Each number is 128 + 24 x the weight over the matrix's rms, rounded and kept within 0 to 255. Layers, rows and columns count from 0. Numbers have three digits each.

# down: layer 3 MLP down (transposed), 1024x256, rms 0.223, rows 839-891, columns 128-255
# up: layer 3 MLP up, 1024x256, rms 0.226, rows 840-891, columns 128-255
down839:121154148127139100152131118103099175127147101107105111104130105101153134124109097133157145106114121111149113091130119127117125126118126114126140092119096146151121139124143112114163149140116103053135101142147141101144095126109062179131115138159109153084144132093160137155120108138124129073144129105133114148148128135100131133135135119118091087127112108111086113107109147187174120157119
up840:134119135124100138123119144141112142147133115104111116082155129106149166128125117167131164167132093129099089134118090131159139107090130160140134179117160144153131160166195113163143108178133129154115159137116136128109107067130162139161148142135143168091120141127154145115157121100146120122123126110178163133172106123105137134154127129152131136119081140106120186175104120080128172087118
down840:119159107147094132088092128089113150100174097114076111098111070119127162139166134124133123114133119059151129109128127081166120105071110144123106108150132126125136120107120123113130118145112127130153152128178163135095142117109126083150165134179136102130123132102156148098119171116109153128137112149153091086120116150114168095123149183144113131124119122152132165128097127132159140117147
up841:086138128150050066095131122134154153113179122117149109133100124167127129134138134126091141167112146153157136123118124110104141100154128126109126112107092141121106105116131108110136137132116141125156176116153119099122133169120125113125152133145136083120101136116117146120111125093167122112133082087126177149135131147081156132079153094081117142152145131159129117093110099110120123127124
down841:170087157124087095133122112123143131116136156133120126106111176094100139110148132103074160104111120123111094159173096126109127110143120096136090126106103162115134103149133103145166135126120130147083092119089134150109115131103122137150175159101083108171156149116150134127118111156119100142111115148143140110120103140142135126160116165148118158115109130089146081144151102124136112144089
up842:176131142150055089066130138131158135129126182151167128118156132121139141126126127088097142098145146110115112118135146140115172091114119138155106138149114128143147136132130161101145089168105101149144082160151133153149099114121107144175112134119139144151150144116154125120109124152156137183136131116161098142142105132148115161083144094182123100141126088144094120145110116121101125140203
down842:121134124136126147160122104130135139101123147149110077141181112096137174118096105125138160092141121150092148103193120122123095084134133117134081117130117132123088136132167112122115141138112102153146123063099130125141106095131153150114111135128119135100098169130157150168150160109090134119152129135164148107106144158091115113131172147105110094104114102121100189106117132179105082078140
up843:120146104114104165121090153097099119132120150143132117133090124123181136108162150138103114135105137122120121163180116106138115156127182154111113108083097116125098111135116165126127164133073109140177149173182135110174126130119133151140146156102121145113117112142151125114164144122135124094105121105164126138104149119116097116141131159148140148093080093121144128125160111166129139143146
down843:124161111098119108110120132110120103127129140109133117151162120154140125139150140151120163109131133126110127148118124150105164186118089122102140150146115124098141113130132153120070096128154104115103120185137147113131126086142105121159149143151169191186110114138105095148106103094129144114116170101124104126096157144133137147137116130151132132100099088101109126154112151127123117117074
up844:117122125114143135127114126112151151070070142120121174155173103117155121192092116111118169113138121120144130119118124122087129083142148085112113138150113112145122172124121112069123102135099106151118147188183194123126106113152106151157126096108115104152099172125132129165116123118111140106163138092108158129104110110130088156137116120124109071117149137127102147127121092127136111114128
down844:120166135099117160122139143145140141081113155133119144142103116125140129108093070163172141123136107135090132121134115150126110156084113103129124136128145103131150102113110138151083139133149139160170120109147166204150139082155118162111117144126118102164103156086106105131115104141127162127098135111121152123100107139131151148122127167118098099166128174133093144117129110068197116137119
up845:140142129119158148122114148180118139132135152110123110154119180194116119071144122157116146109142118129157126154132140137142135115194188130164125151078113089134115147123107083129108107102171126160128136103112156121121127149118159128137160146148154117118149132098142137186125119118124112111123090133132154100130139146095138120153134138166112107135177135143138125120147152125148131156101
down845:146161114163151130122134113093107110157144132140112143146168092125088113141115116144118133120164149171104151138133092136135089130157088157132127144171109128168158135144093128165088061138167138119130129120098136140112109117143094118119155154110124114167105203124113111116102157177158107087138136161099141087110120139111126168154154128111164104163109122103108100104110115105131104155115
up846:131095158100108123166165152178141131159145141177161131169108151098133128172060148118123173085147140077176165116093114143168149142111121118118104161109108138110111174127105126106121137069099163123136090112123135125123123113089119137157127116114160124116108134141142119111128086108172101153120159084132123112094150130158136114079145169152143101091122123129110141155146155118127125108135
down846:157121123113137129112158110141137120099140141181170131123154141128095147119107128162102145129120168102122143139157126081125086115137166135092097103089155120105126144073145147143173110123105181117126107137143100121129083152159140174196138143110142154152133126087098142112113140096101143134136139099129087084126142112118129113123158106108126107116120069119122113178071118113118091091128
up847:096113138142175083136177154103144130135164117162092147128108127123123104162171113101101122117129119099075123115131113084115125127120159146171083142126125101140108156139175096133125168187123141168105106113115119188141146152145129158086120122091164121130101145095095107136104173097110168134144134113117145126117146137113121115055119103100144129132051131107168147118081143177100157119147
down847:121187126177097144128124164121148154140133159097133112135132134118111068134126153117127128086125117104105073178150108169136156106076144135148106165082139106114117102112148081147143127123169110171121110119106124166153138136155093167133134168154162100129121144104166139171132192114103139111116117106115136103118123080112111110125155139166093129090140120123100136112102130152110143090136
up848:140114109141141141120153129143143167122120146138125149168139106122111107125175153139109153118083122125167132171135116142069143152102116093105166092147129129114078134163159172144096148158163125141138129143105110114101065110118122146128133139139105116113137133154086123163135182179142093117135119134117152152127094064112136108133159175166135133115122129140130080149129132139135163114158
down848:161119102122115165117116089151169137130102151136114134112162156139150143177123125149122136137141115168137154105145129141166111141157110142103113122143109137142141107120136101176096146137135142124129110142133121145177109132140147174119155127143122159171123103131142137122123083111089112101128118094159160122158149091147130100118133115133127120122140121146150119167098103127115122141066
up849:141103123102137139148074118124146107119075137117064114147145169142139162153144103157134158122101125156115154135186147124101150130121113114101140103096124142148144134086110096151176126144120133150119112138086131120112105100128138149119117138115196096134143123141110175153149144138114130118161169146123174110130128164155170135138156153131097161146132128103170121167112132105140125100103
down849:150127132125131137115157140163156152106114123165111111125094104129172121158175131091165113162142109135127130174092142137065116117129106167110133180110109108087166095159109131124135147158093142157136108115096140121131136103176099150120142133075136117137131144119142081144101132115085205067091122181168137117110150089104081148125104140122139131090113137114106158101167142138117163132154
up850:137123134108110140145164120112088149109159154115164154170128142118136160142080146172113116169126148118171121108141157121148121122145145163111177123104117146088134132121099185135106120138127107158112150094128103162111121116125137155148151150131119160154154104113147139128118138139129089140138148113175131158111101129122129142135127126079086133161184132146145109138172117114098152144142
down850:137138163162115181133151081115109142129132121135137122113117142113095102117118082172110147104079082166128138090139072191180166094105107161091127119151122147134107068151086120120089140134150092128138106153152102127139156144156149102114133124137148125158122060115134130103157117128112172128129130130141176117134091149159093130100176136100123110168145096094141134120126128100106151179140
up851:115156075091177127105157101117095129058160119129135137139130128159132186096151114151131137151132117136134110105110155129098090145091170144095154132161160080139124113140126132138090080129146197097123141102142104132100129158153176103115131105091131160155129114104159152103127126124131168119137174146123143120147114149119173167102158126146137136129101116144143143157080134124182147095132
down851:158150165147147131098146149129124155110115113110109139166110124156088120168136121119135160143127154144118138156112124129107110139166107126083132129174132182107123120140132114118097128088156130148146121156089099132112155111133121108124142137142127121110122092126122132106101111166096124117130083117164139159154129158179107185094142146124137123161163125123103176158082125073171128151130
up852:083130176176135183144156114129140133114112112108151102103098131125122140145102134166114145176142089146131141117160111132110100099112118120112103141095111156154107128141134138171118096129136141151138122131075092084098126113126121133184112100121128138125099128157126134105199111113142167166140113120099115136102183161126161166105109142146101137097104111147073126137150176135135148138156
down852:127145132132194116162095130098086109089147152102139153130107174127123109147161136130116116138132162130124144140153114094103129123134103143135141143122141136139144087102147142130150106111091104180128114083114172185115108151115158107139092156135143130118148102151127120128128136161091113146169148148100124075125135068138129122111127111117102085136075146174074118122153123151097131101094
up853:166107125106128123083137158133127132127140123136176126131160154146141170113142142117149109086124133073147090163103122094139124104126106136162112194122079126152093119148093120113099138165152169193132101096077152170113138136149107114136101116114157160124113147103124117119107127110081124131189137161149143148139119153095126160121137112176110142094128138127168138108129130176123141120179
down853:164137121122079120163142110153162114089102125113121083124123168123129149119135152153085095159119143121140099083097175117173107121129142118116110132131083158114142127147153082139134177131159097128090138165134136106125163131099135143130140107132116109105145162181103136160135123194131119084162181127141118131096149135151139127083098135126169140085130118142111097113102141090129117126096
up854:163149154114117156128139099120123106131150113135118096181109093136100108103155180092114131161156120122123170175145136129120137103159118110150114125186061128124132130146161132102139178153140111091159177119142123124144157093102136144063142155118166106116131153160144132104159134127104097103162131153119153099135122107143102132176102160119088087166124141149131107087145139160132131136121
down854:066153127139124149102125128116151125099146133116131098136103111144143137155112103127128119124170118145096151141120101131117128146071174096129075126163109119111120104152134087164117099115131189122122126164121126134113131110150136105093146099128160143090091138110108136115122139133118125086141144130123098134183141091174105092191125127109121136132115138123149119113133095107108121146134
up855:146164167137140201164094142129154122168095121128143126172099141114126157144095121154094126119140095123143103131082159153150127110127176122112151078113118104122126148157170122126158149130130134130137122107152128101068139156152149138160150122099090111107109135097085135134148159125119124164091086118145121133167134121126125096103097129127087140137134096126142175135112113110134154152110
down855:139171165117140135123203152145116144088137143151117096137090158113173180162100103131132185134133092134146111132139077108159141172120100109100153131148119098160180117119143156101125113121106130109124098142117146170114146133099114094117174120117117124145142106121119097128135136137147101146102067144117184083156166130110135110144113138152102150140139163133131110094086100089206117074130
up856:128141115120137131103082106111149136152138152175112112133133103148102138129124121131129095204082125155121109120145059140139116089114137137153097134139092112136140118128132154120165176131119133188129112136091094090112102096143112089091083175141181164134144163124169146101101118127075168134172175147141136147122117107119143111139106094113164106144170106118132147120151108120236108103112
down856:121086127128127098095133122135109142069154127131111147156115101185168127139095135074136135101146099130119154105107158140099154144107146092094165113138178147185100147148132148082159126144137126113121126142113097094146076146169097145149097132144120155149119107137137150146082160105098131086180129135104107131138148167117159080102111138087122105158118115087112193078091126120109091136148
up857:104185065141141191165114131161111138125133158126097105160134119093127145107166086158123137123182137113094085101146151074130139135133133139104126149118177116079131125056179076097140141117083122122119134101155137152090149147125122114166140158120116130120125145158108158153165100137113117127064111139118124162142115153125121179116128118184112111152105103153126068130162127094118110134128
down857:094118109086174125142153141122120080158109173103138107116144139140083156140141153148135119129133138102104121162156166142140129143093121138122119144121128113156167148099183109112093111109133118121116147129162153108109093136128103159103128098120106151135111143167114152104130105137104147112131102124136125182102091185123118140142156161095080101112163120096079144129148123126162113156137
up858:178120097090106151143143126122149113090091102133136156136096145147086120138140071127122177135147114131118090191118097165131127126159099137162123121118082116126117153157112133129091178087129155147114148135147134136130123113084107114121106102093094155081164117144130123149115138101169101138135103084131121168168123147109154124137112136146119152076131092185101110178146104165138144148120
down858:159143116100169155152112111144120124116106161175177163061154167113170152152194116109165116105167078141138111121090147120104087122121146146154115130111111102125125133144119146158120139114114137143168131118094121132148115125142122071145141128118129112157139169175155121116130094110113153134120148106178151163121100092146144157114200128129104114153112099142118124078103121176098137174131
up859:116136073108168084132120146122124153113132152124089124156129136150133080162132142113077129123067112065102134115136095082111123087125147153151141164154135165138102131150124096165121107082133137152116128097178135111134130118092143169146131117118151139129131092151097148151117068102113112098151150133140135135181092067134123127162093096148124134152117166072078146072106129150121129173128
down859:094159077160164142158124139133135137138090128160152113153120167104130132124152150139100150114068140087103165115105146106150102107180094117165125142056107079135125089086110123125131211184131093113138118109139086143106139153116097124133136084133170142156151132170106138130145103111113099082129140101127150128172145152145105142093113156111093128137164101122138158104139136101139145148156
up860:124134090143090097144100116138100137109122136090107151124094117118168113167135163144092117183120163125132069106106111143088171128123110161163172121162171108146147117141131103152094114120134147134109144158159087123123121136140153126153081165090086121124124160127166113139093153128134092115127101126133107159129102090165143142132147107133147157137152141145120112124088140099153131153123
down860:161155137096143133142147159137155118110110132146124128062113122127194121126152149130111134099127131084107141090126141124123142119119166118149103105113209158151119104136125111116105164120068112135119129120140117127110144135083134150128180150106093130118146110136127128078111091132145109153124114131147157140141090060105156159122171153158149138114139136103158140140109135101158155086131
up861:148112114164171122116107153143150126149066106113139149156106097113147121136109137147156167128148138117141160142152083119126168112097166154129157118094182134113119088156125127182136167162117107136096110140109095119146099136123139142119129151153108109162123114151126122161137141137151127134109178102104149118123109142095079159109132088145155130135126132122143169104146137139126163084112
down861:118109120152141166103144141137113109137142135099164111070066176134147103158157107122106105094098091093098114146150135084106084074154210122143204187118103137189128140094149115138160114137086135119108144135150132126121165091126106179111157098105119150129067109096132143108119098130135112120078128104129104147126144125175130161096144152154154175085162128135113121115126105117141104119185
up862:151141084127151103130129146128124164111094137131131108139139153099124125127113103149128127158135139105130143134119098128141110164162107128171151197161087120080080143145166109153139113120122104117117121092161092140133144107117168144085132128127152124149118100120124106176138112121121147139126138147130068101131097130140126145145137125166135196101102125180134119110195117160146125110137
down862:126122101133140093173129125146143177141194162151147119104163166115120154124094111155146095102151164119132137099131110143144135125129110137068140143181128108133155151117140123160080083116130100133146119097110115124130143097131126128138175142148149130121097132139115119139110145166184128127149113131111087122166135151121137173148109124130159151121093152120149131161125119194129142131109
up863:101109144160115148121095082117148135166130107150133143128116110146104105084199175170076127130132192106124098131126125101138114113117089102111099125163100123136159160172154169109100118132160075089129130117128121124124132150124135153100152162154139165179113127149103105179163092120118108070124155134116137120137167146143079114118106109120149121099139088146142169107082092102137150102153
down863:122152116133099116135109101108111133123145112153122069108121167096106118125077116106114160143141111087106161141099133141141135127107087126109143129169101114115122122127141116143115096151110144118116131140083137120138143104131147141136124137145133136145140106139134110129126061133149139110164144112083133150135136150098136123175092184137123096112111107101139143138137134096143140123082
up864:124150145141124092111175150136076167132111144086060167117131126154133143111101127094075128089126105097131122068107155147122121146108140144117105138136147103178111137119077164158185146124120165103133146113157133146120115131121115163084120143162138094118113130168099126157152081102133149150133116166132099105123138189114091124098138089077138119149098118091118150144079088080101119140144
down864:135136175130158134133098115152142152158110116164131110122130080134077145179125148154150153101171102146149111103100131131172129118126095151159117079119165136105154106128136099174142122148108119092131104114078134092095166154121141095145151117122140150158163170138154141151126160176110151135160079154124185117166100137156150120125116177132097130161107143159153123124131106093109074166107
up865:124091117147116099153091124088113120100119102105102154128088152139136134137154140123109130124099150147130116151166148143161103157122138166109132140142141135102076114130092115114141139122109156122134151149125103162166133155095084175144171127138123141101121122091147104113130108159162147112131115160127159151146214122150142098127176126138098115107082077132150142138180089158158113104174
down865:150114127120150152115102157109163108101121143147090153099112130137126110187102109076129102154145153150165142146138182119134131145136123133121098146133122146161129102122162131079109128126168173108126133132113150112138109124113113132125140103151105127116157127132113130118121142150145114143116124094157151121116152121134145150130188147133161126154085117077139124140166111069132158145132
up866:098154115159134092121133084169154140178121095105113114173151146110191110097117153136075107129156106119119138132132156108114123138110116135162103122143136124145132147131202104193164157126084133150114122177127090153163123050149203137113129157124128151156159138115128139110151152091118125169114101134147129114181112104118129117121116107166112103146116172132159097128123069108137127099138
down866:097100147105149175153174119126122160108122130103162125102106144073120163110149128145117113139117101148148133134113148137183112098142084162086154105124153147134111080109142146133091102085138159134116111069136121142094128136154095155169134112168131158154081158122113128128126093120128167134140139141094173110096139169147120119122134121142150150144139106131171094130171106132163134163128
up867:158165163082166118168092129129087172138149122163119131154122113149145104152128089134160098108128127114161117119175165158126137135145120106133140124115132142121130107134150148108134108121097108153121109117157133120125105100100136158131154101165129151133167114109096173125188122105157128115188110147158148143163175127137151137121154148120125162094111168114100086121107129165100116135140
down867:098133136116109173107127119119145166083108121150116143098112090165119131129132095072146164138163120166092163165165156150134151137112109102117114131176135176112132156113129115131097142110160144086166103124121158100101155136121158132082074111139115145149175107138164117127108133147152129142101143134151098129096160071138145125147184138109174100136122125189128122123085102083164119159112
up868:089142081168154125114136155123114119087113124091154126169148112105128118143148136163148104074119121137136119142157130148125108162135121143136169138146123099149135111104139106132147146160133162113142109115142106132105126186111143108148171120126133126137104106147111122099148103132099158101133128129156131095149190170132141110112115157103128119133110049147156130138120152109115115087137
down868:109120111115178144132128117138103152155185122128130117124165137126090103111102137113130123104104110163115150137165112094136080073129127123133125117144115104127139141094139095081112114110126134063117106111151171127122096152140133148115122160114159094110146160168131113150097097118128150130110080150113148158137121134118111115140126102111100095127168123086111156103142131151127092106128
up869:133115111163146143093109085124098159135146144174115121137124110161127106152157139091155121177130106109148178107130104117129144181098115132175156138122191107122100166165165144138147079133145083124142113105124112163104112124116110149122139156094160163143133106113154147130111132141139111126137106150108166103138155087143118112143090171119158114119162132126104138124104171126148082166118
down869:187126171158129138070125117142106125099106176110126118097123120153155142140128092092124125134089149118101153129111112160126124140137118174142147122117157166123125170125135116124116114151164126110103149162098104128174106105151174097113098141141102178143164160120114138118098133138121143098122106126154126128136146091113115146164109147118132132152121100145125138148132139069158122102113
up870:087050086119145136108114138179089129134084152068146126108138137168090081116144140145176136110109115099144121097139122121112182102114115099119130122153166072110136133116145125049112109114169122107126147157108131133114101112112129138146109135145129145143113101122138101147128150153094117138113158116153146115097124136152086165088138155137133135117108112109077149093141132131128149146134
down870:090151121138119108133148104119121112178096134162100136144091122147123125147078113113136160122145158124107139121118162146144176103125124151071136159087115139143112145168166102114149095121130135127125143135122111111100145138154143153128139119091111135108119146139173091124155123142125115183126125106134136164170131090075129131120084139150152166086086151144125128138113126129151120105101
up871:135096118116130090129139135134153142143078136181105089128098185142090142120139124109159121104134157126148133166109112130121130111145103097127160106198162107160074164109145122120169100153141151107154111146126148142062124147135135170132126102121139147099076148131137133135138180149143189125170129137079128083153107109095164127082111051165086121102112132157156101086123130071123097104150
down871:108078116176106096120171156137139119134093117149132142142124102108113142130092089116136148118112122129126130112084101142123163111128137125150080160141139131141146119126167095134143103143109113150145127123130171109127134138115102132153108121160093120116118119127113149143109124116167120118134123157136078111126144118142108107165126110100128137081100105148123115108096123134129128144127
up872:138132126154099124178110167144113148125086089158132129120086144135151143117156095091107097165130139092114138165147163119096080141138100111102124168147141150102148143126094106081122132095153134096145142096123139121101154135110103074163159130124160168120136097139115108093136138143105109130108168159151198112112140108134147111127133134197195113136147134113121147150133124124155104081168
down872:142150123115085131170130085092194131144132127140129140146151169130170129137097082100062131139115122143119155146110150151155163138138111062109111066141127123192079138125093111114131153111146140124109113140139105116120087192147158093140123102157122126132125122143138116132127126145117103136119126143120108153146165145104144151145121125155120160086158076113123103150142148088155100142142
up873:165131124114127094121150163097145119127136066123106143170128141115084159136122148099054141113123134141137092115133153137096131070130155164187126128114145122135173182119144128148097049104091114141112170141157095109106124132134158126081084147141104149132132145158115163109180100115124121111119098158129113126149152170111161123103132172138167133141163127129113130106116165109141160113164
down873:153098104127184121130191131136140072166127103113140143152138136123144099156126153112123177128081100130172112106178131132142157115119093146151138147121140122192196155135157154088133150120119082125131130158149106160127120163146136137098129147115148107161114155092120180111127101138148139154107149123137151096113121195096171154153199112136129148107152107098107106124099142151205122167126
up874:155137139083159127099116121174110163125161174178113154120138156112141151113127167148133125113151166114122110108112122136146175121132132113117144113123111109110101093118138150106175130130176079122105168095123111114158161103111131122154112112101177130132157101104113127100138134175127073130103094109116124133123084166120150114093158133133095146114093102116164146170155123080075111110128
down874:137134142112166115136126107143171119159107108129113141159117154121155125150117107086104100149069154148086130147132114154139126126170115124160090145127141103140085132170152130080136179128116100088138086146098092113122157166121112164100169121093131147136158089115154117123083133108129065090156148099136067124129132152145154096138121156123085118132128124148115134120147147132151079142099
up875:153128172144092147156163111134141077110091117121142167150146129145150124122113139160161121121107122112129136162120117116133137141139122105129135116133109123123148176157153147122148130169109153129113138089109129144167101119120152137092147112155159126158092163116165171137114134177098135148133121076141123143119141130112154120152122121138140174126127092147153139083141134126166116130123
down875:093139120121116143092153123176155136096144108124142099133104131104107078082075099128095163112091146137147102083128105140135164138167111171112138123150168083128146123097193148127149137150116171064142099153127100124120157141120146161109131127112157122167132147137109112140117136136171126117111151147107150131129156150128159121115122160146108136113112133178136115085098132155168116094138
up876:093156167149119124127126165130105161124122128139120149109138156101162144135125145160143114086131175119148144096089104117143100151082106134117105120142128083167062141081143138148162158088160131163097170075136127146139174178141127137149144110129091096151196137111140145174160150108063131124146093142108127125141132137117146149143141138137133136132151115166119085145108140131096119083143
down876:100147122118103144163209155114058128110100163121148147106123105100092080139161198148177165154139082108118104130100170149115175166120110147127087116136138162123121124151104140096149140116198116121101154122160133127102099160097161127144138123108135144129136121097141127120163136116132097161103142140107124120140123125182164084136128133157170120161131097153155093151147093111104154148094
up877:132128122138135147106122173116143177159127076128132134178155129094130143124123138096113120118106143095147097121105138138125147099112146116048131132143095121133070115137170123123168125116139158111185117070138091137135125172141139129142127123093142128145144109110125130173154145147136133107183109096138129133165133183071058101193163128136121108122144145142103120118114129107155143110127
down877:127108103076126164117120126133136125087133095101128139144062138084133119136092093123141073151123088131103093122159154135118177109118172170110154124142112068123117109117104124149115123132128132118128139150157115087127124181133123125149147113124120145133109108104141129117145134148140122118108136145124126122142114136109086126134115133114115103114153163076121138137116094146127121128110
up878:168154120149130103093153158135106134124142115129117129102135158146126146111128118152130134117066113131164123126165111084109146159151175123175134136136130121124123129175122149124099130104141119163140143118163147174127130141126122154159112173116152126122131120152115139110136108138158130139120126116126110118094142100133133144126104124101114147119140140122099126136094091129125158176110
down878:141144139128138136100159138151123144138142141135135117125114104190112129131155129103134186113128142116088119110158110127115143127128141140098109143112071096118118088154142103097127135133170148068084131110189143137155128112111091085135140167129140150139104126130115107114122083115144140139170119112125124153142141082166142136100091099107093128087192193129130117162142103078123140119140
up879:134098132144156112107125144150144153134145064112168147140116145132150093110141130127139125101123129135124151101138134155124115099157147134120095055081118118102113104113114169110105119111133124102107165109147110120183150130150137123152135150143111167131140152088118126142147135096126175131122130206090136118098135151121148137093157100156094118159177142113115125072188144149139180125111
down879:126114144131173122112091109111163141137155156120132120140148133113145113132141120126152127134163143068104156132098161112104192154145123149118097113086102112130127132138110141110117171090168098152141128144116128089124122097128107144131132115141123137143143124116157103099117141100129122100141133074106116149106077163189141147139103141133085146135150124107161062154110163117107137127105
up880:119128119127128126132139143085139145146123160139148159128126143094107143188139152143106126114093151158136126122140149105138119105162126119124096153073145127112138094106141096141133147148055195117119122136090134134132172140125142163132105189111116158101163110125115152174155145157111146154158153136134112118130129162105124108140127110158115133125143106134166150149101121097116101112097
down880:163101135141141170120164097125162098124108132163137111174125154147158133148140114109117146137156127134139156148146134139127123080111130091099128114140145116063115100152140104150117181143117077129109129063120098098148086119137130133141126132104094143167133098167163140179112140161142085141131144143095145079129088146189129078170120105125136118148144115133082122143160193079126146126126
up881:113117136113138143139117114100091125118138135097139122133111123165155131107096133148169113125118130122123135135117157162120099142118153109108125147137121139142157122118086146139150134126133187150108139116147114090089137155138147090142133168130123082123128147133147157144161146100153118134116113142161119167109127134110137157116093135136117124127163108123139118162119123125163158105163
down881:109153155078112102087118112095138132136148161095137115125155118146157157121122129144135134132140137095098166115139125110091122083124119142111103148119149100108106107096121102138113141142153157159109103095101137075140113126087156132143100179132123118137125154096102090129071093148151137123126132125119077143176151117125156137127134119131147117123131136134116153084141138105130143130123
up882:142170126135129132144088104106139116126151151112124149133048100140124116085131114136104134112122169120153146098164136131116181107153130103122185121071086127167157124123147110097162125092157150113109132132095168162126153145125082158168116167132142089132166167145079134151110135162128125119119120171098115116116134114150130103101123069141114126129109139150108122113097149142165168113136
down882:113192144148124151138194133154143101130171121122122096140131116136115180133129107144143138125125139104135143105153143107105178142090146129118153131144090143134130126157123103132153100102193129104158145130134138119147174150101129142102166103090116115119152113094150131123097166126137150102081114100105103090116113147141127118090118097172129098086097125121098117132113124143146125126110
up883:086169143132106126175160164133149142139152151117128142134131151142130110126139108125131090117137125148163164133110156137116159148122114142112112188140118118137145110130121129134102126132129191175167111117146105148090128088140063112127159114090115128129116122143150125135108102116149140149129082155178122130140077105121118087133131123102144159125149140160150124173152172120156119130122
down883:111170103141141141127127126128116143143127133138105136116125108166133120143156115164104138104119171153098095087102130111143167094161141132097177140139125158156150112172157125166127140140125143133126158124132098112131134143126137129157150076144104138129087127094106145151147140112150193122111101150134130166123108150111129070164107110122111114140149143181106119173112118160172129142173
up884:091127113093144157112083088148175109138131103078108141107175108151105095112131102102135145100157171135146121076124123133138124109130135149156128100099128102131137129083175089134134099163153104149130147095106166119136093154130104134069106138141169136134113071083126124130149112135103184109134149146150102091145153103145145112088176149136154147144148160176099116112140108135098081112122
down884:124121110076173145132095088115134186161136125107158180131143133122117109161092098089164132129127127118125149135139112159145162120137171128192127078134127121155107091081139099146104113155124146131133109105144180145114107124144104133161131142173134140126113157119123080124132122113174114117123108136119151140124141128154145129155150141141125089154156110141158129172123098126089155137099
up885:138085112108144100127106133163158128140152122168151119126095116082152116147158138151127120138108101114131133135134078138141158110098097075133110110107120127158142156138168131118144113085093126109143126124143100148120140161080089110170148134120137131128139164126144120133162138154128166128106078141108120147097143134116109139131162196103152127171214161128141132135140137147106180121140
down885:145138133139131139092072105180170111161126149126156118132092154121165122114156125126135149161155139088115128147136140106098115110123113110121124118105096106173111148134129152166133107111117111095153103143054131089133132091135099147147113134139105090137197173125170136123118128110124129173102203142162129149168102148115096166123130112148138103121123113144144096107133080120118098187147
up886:129108144120133113195085146123142113138168192116122156113161084070106145112141102125118157158113135169126131122117148142134133116125072071135108095170168050121147174113072158150114109131147084132149155134087072150117122141122146119108120112087087102068110143127150123142100091123124137069146135110144123113164114180176083094138127137178105137124088152137097120122145108091090151148164
down886:112130129125157124128107126115114116074102160158094088154101132155152148107085117168127112088110132160143116156106130127135097149159127125127124146119157179145164172134139107133118072092180088059148183145178092102123115190164133123142120160181118136134117134127136106090137121089148133142145115115154118071106151124139102048131127112055112117111150121150116162135116115130158131120160
up887:108149174162154105125103120140123171167087103148153120098083112094113115121147084104123147160114162129119160118110140134137139138060106137153126141144140087140130104119110167176164101185122143129126126155145139164141115143145077152101123203117146116135161096122135121133113115137106071151174124135101099172172127137144150126137143120095112108094121132128116120122143152132124122127131
down887:160107160133148111105196130123098131126090132159146143144141090209151118095152104127146104128098106126194129154108127149143163127157140107123137087102137077167093122088114076132114145132119121144099115106108106168118124129146136185153158119152136124145127187096150141120148167157134119090154134122117127118166163123129154124127133106171143101106108114133147147112143147127105090176080
up888:137178117102116155124094123105130182130128133136126159120130098146153092163091156174111067152137128119089151117153159125151117170146150062131117160145162169118127105166134149138137131121127133097089150174144091116101151076110139174130157114088106110142154118183160100126136126120128143170149134155207158059150152134149190134131129108142099148125169126126129120144118114152126135116097
down888:128141131088154143113128073138116133161173109131114108064138153152153141155118133117105116137138142128140137134126159081151111202135141134120104125169093137099124171125140140134101076127092106124133125142097102132091130116120136120122134139180139096079172163130117156162136118193100107143138103137082131076088116129122111105113132080123136124108158059135165111150091103103154125088119
up889:132172118152118170128108101154162127093086142124129112133164170178120126150147143105119096118160151122160119133159139147101126079143111145120147164125150180125094125086137166164162130131138078148128129155131156128108089133067159099119135152162116129131185067065091165088087162120147132152102113126121132101129102144094125138120129120088118130171155154114080100113124115111156148148096
down889:149157135137108117120135151092187151127130118132143147102143164167127134115123130077106146121130112158112089140126114084164063130131114115111120119163134107148161120073136118117094113150198068161100137117128121074130136104119123192172117126130145125160134131143093127136116137121156169111145144127089116130142113173098121165119085105097094115096118132130141101139141128167119148092165
up890:108122150127126102121138125106100144116144142162112149146149130128122158079128150160166135163124113103123138109154097117139109134150151144154104074121138152090102168084114134102125179146146105133093097104113093124108079115140105128129117111132185145122130127136118120110132130105083130138118117053157128108117157148150129135105126119125125159140101134126141134143151130127119141163108
down890:119126165153141102158127096139122170096113141147138136114139109166156107155121145142147107143109088157170118173130130096138133150120116111155114094100140085138161126084091184136140094142098129183163165133127115117124131155095114096131123137091108184122106150122151135123125109117150124103164158114170090086134119148129136125153120127130116126134119130138131173079154127140141142078155
up891:098118093133177117120127167162153133130127120083093157142110145148112202101166143134134153135103129138110140127097114150066166110151099125121117144141123089147144114137082112113155137174110112113124117148140124106138099128150127117162134107105143115140140135074089151118104136132125119124157142098118164166081177106117114138120127095088156118142148159119135095113116132150130090142151
down891:129118123146169157126133133165128134103127148137156072122135120167095142138114103099145117114136158088107126131108128104119095133126123069097099172121104153122142167123084120126131124129115092145158140087111127076089105105117155133093117190097105132168141147105121155111136138097136141140112105112105109111101167141102179120129146133122187164126157107149099133111119137141133090124104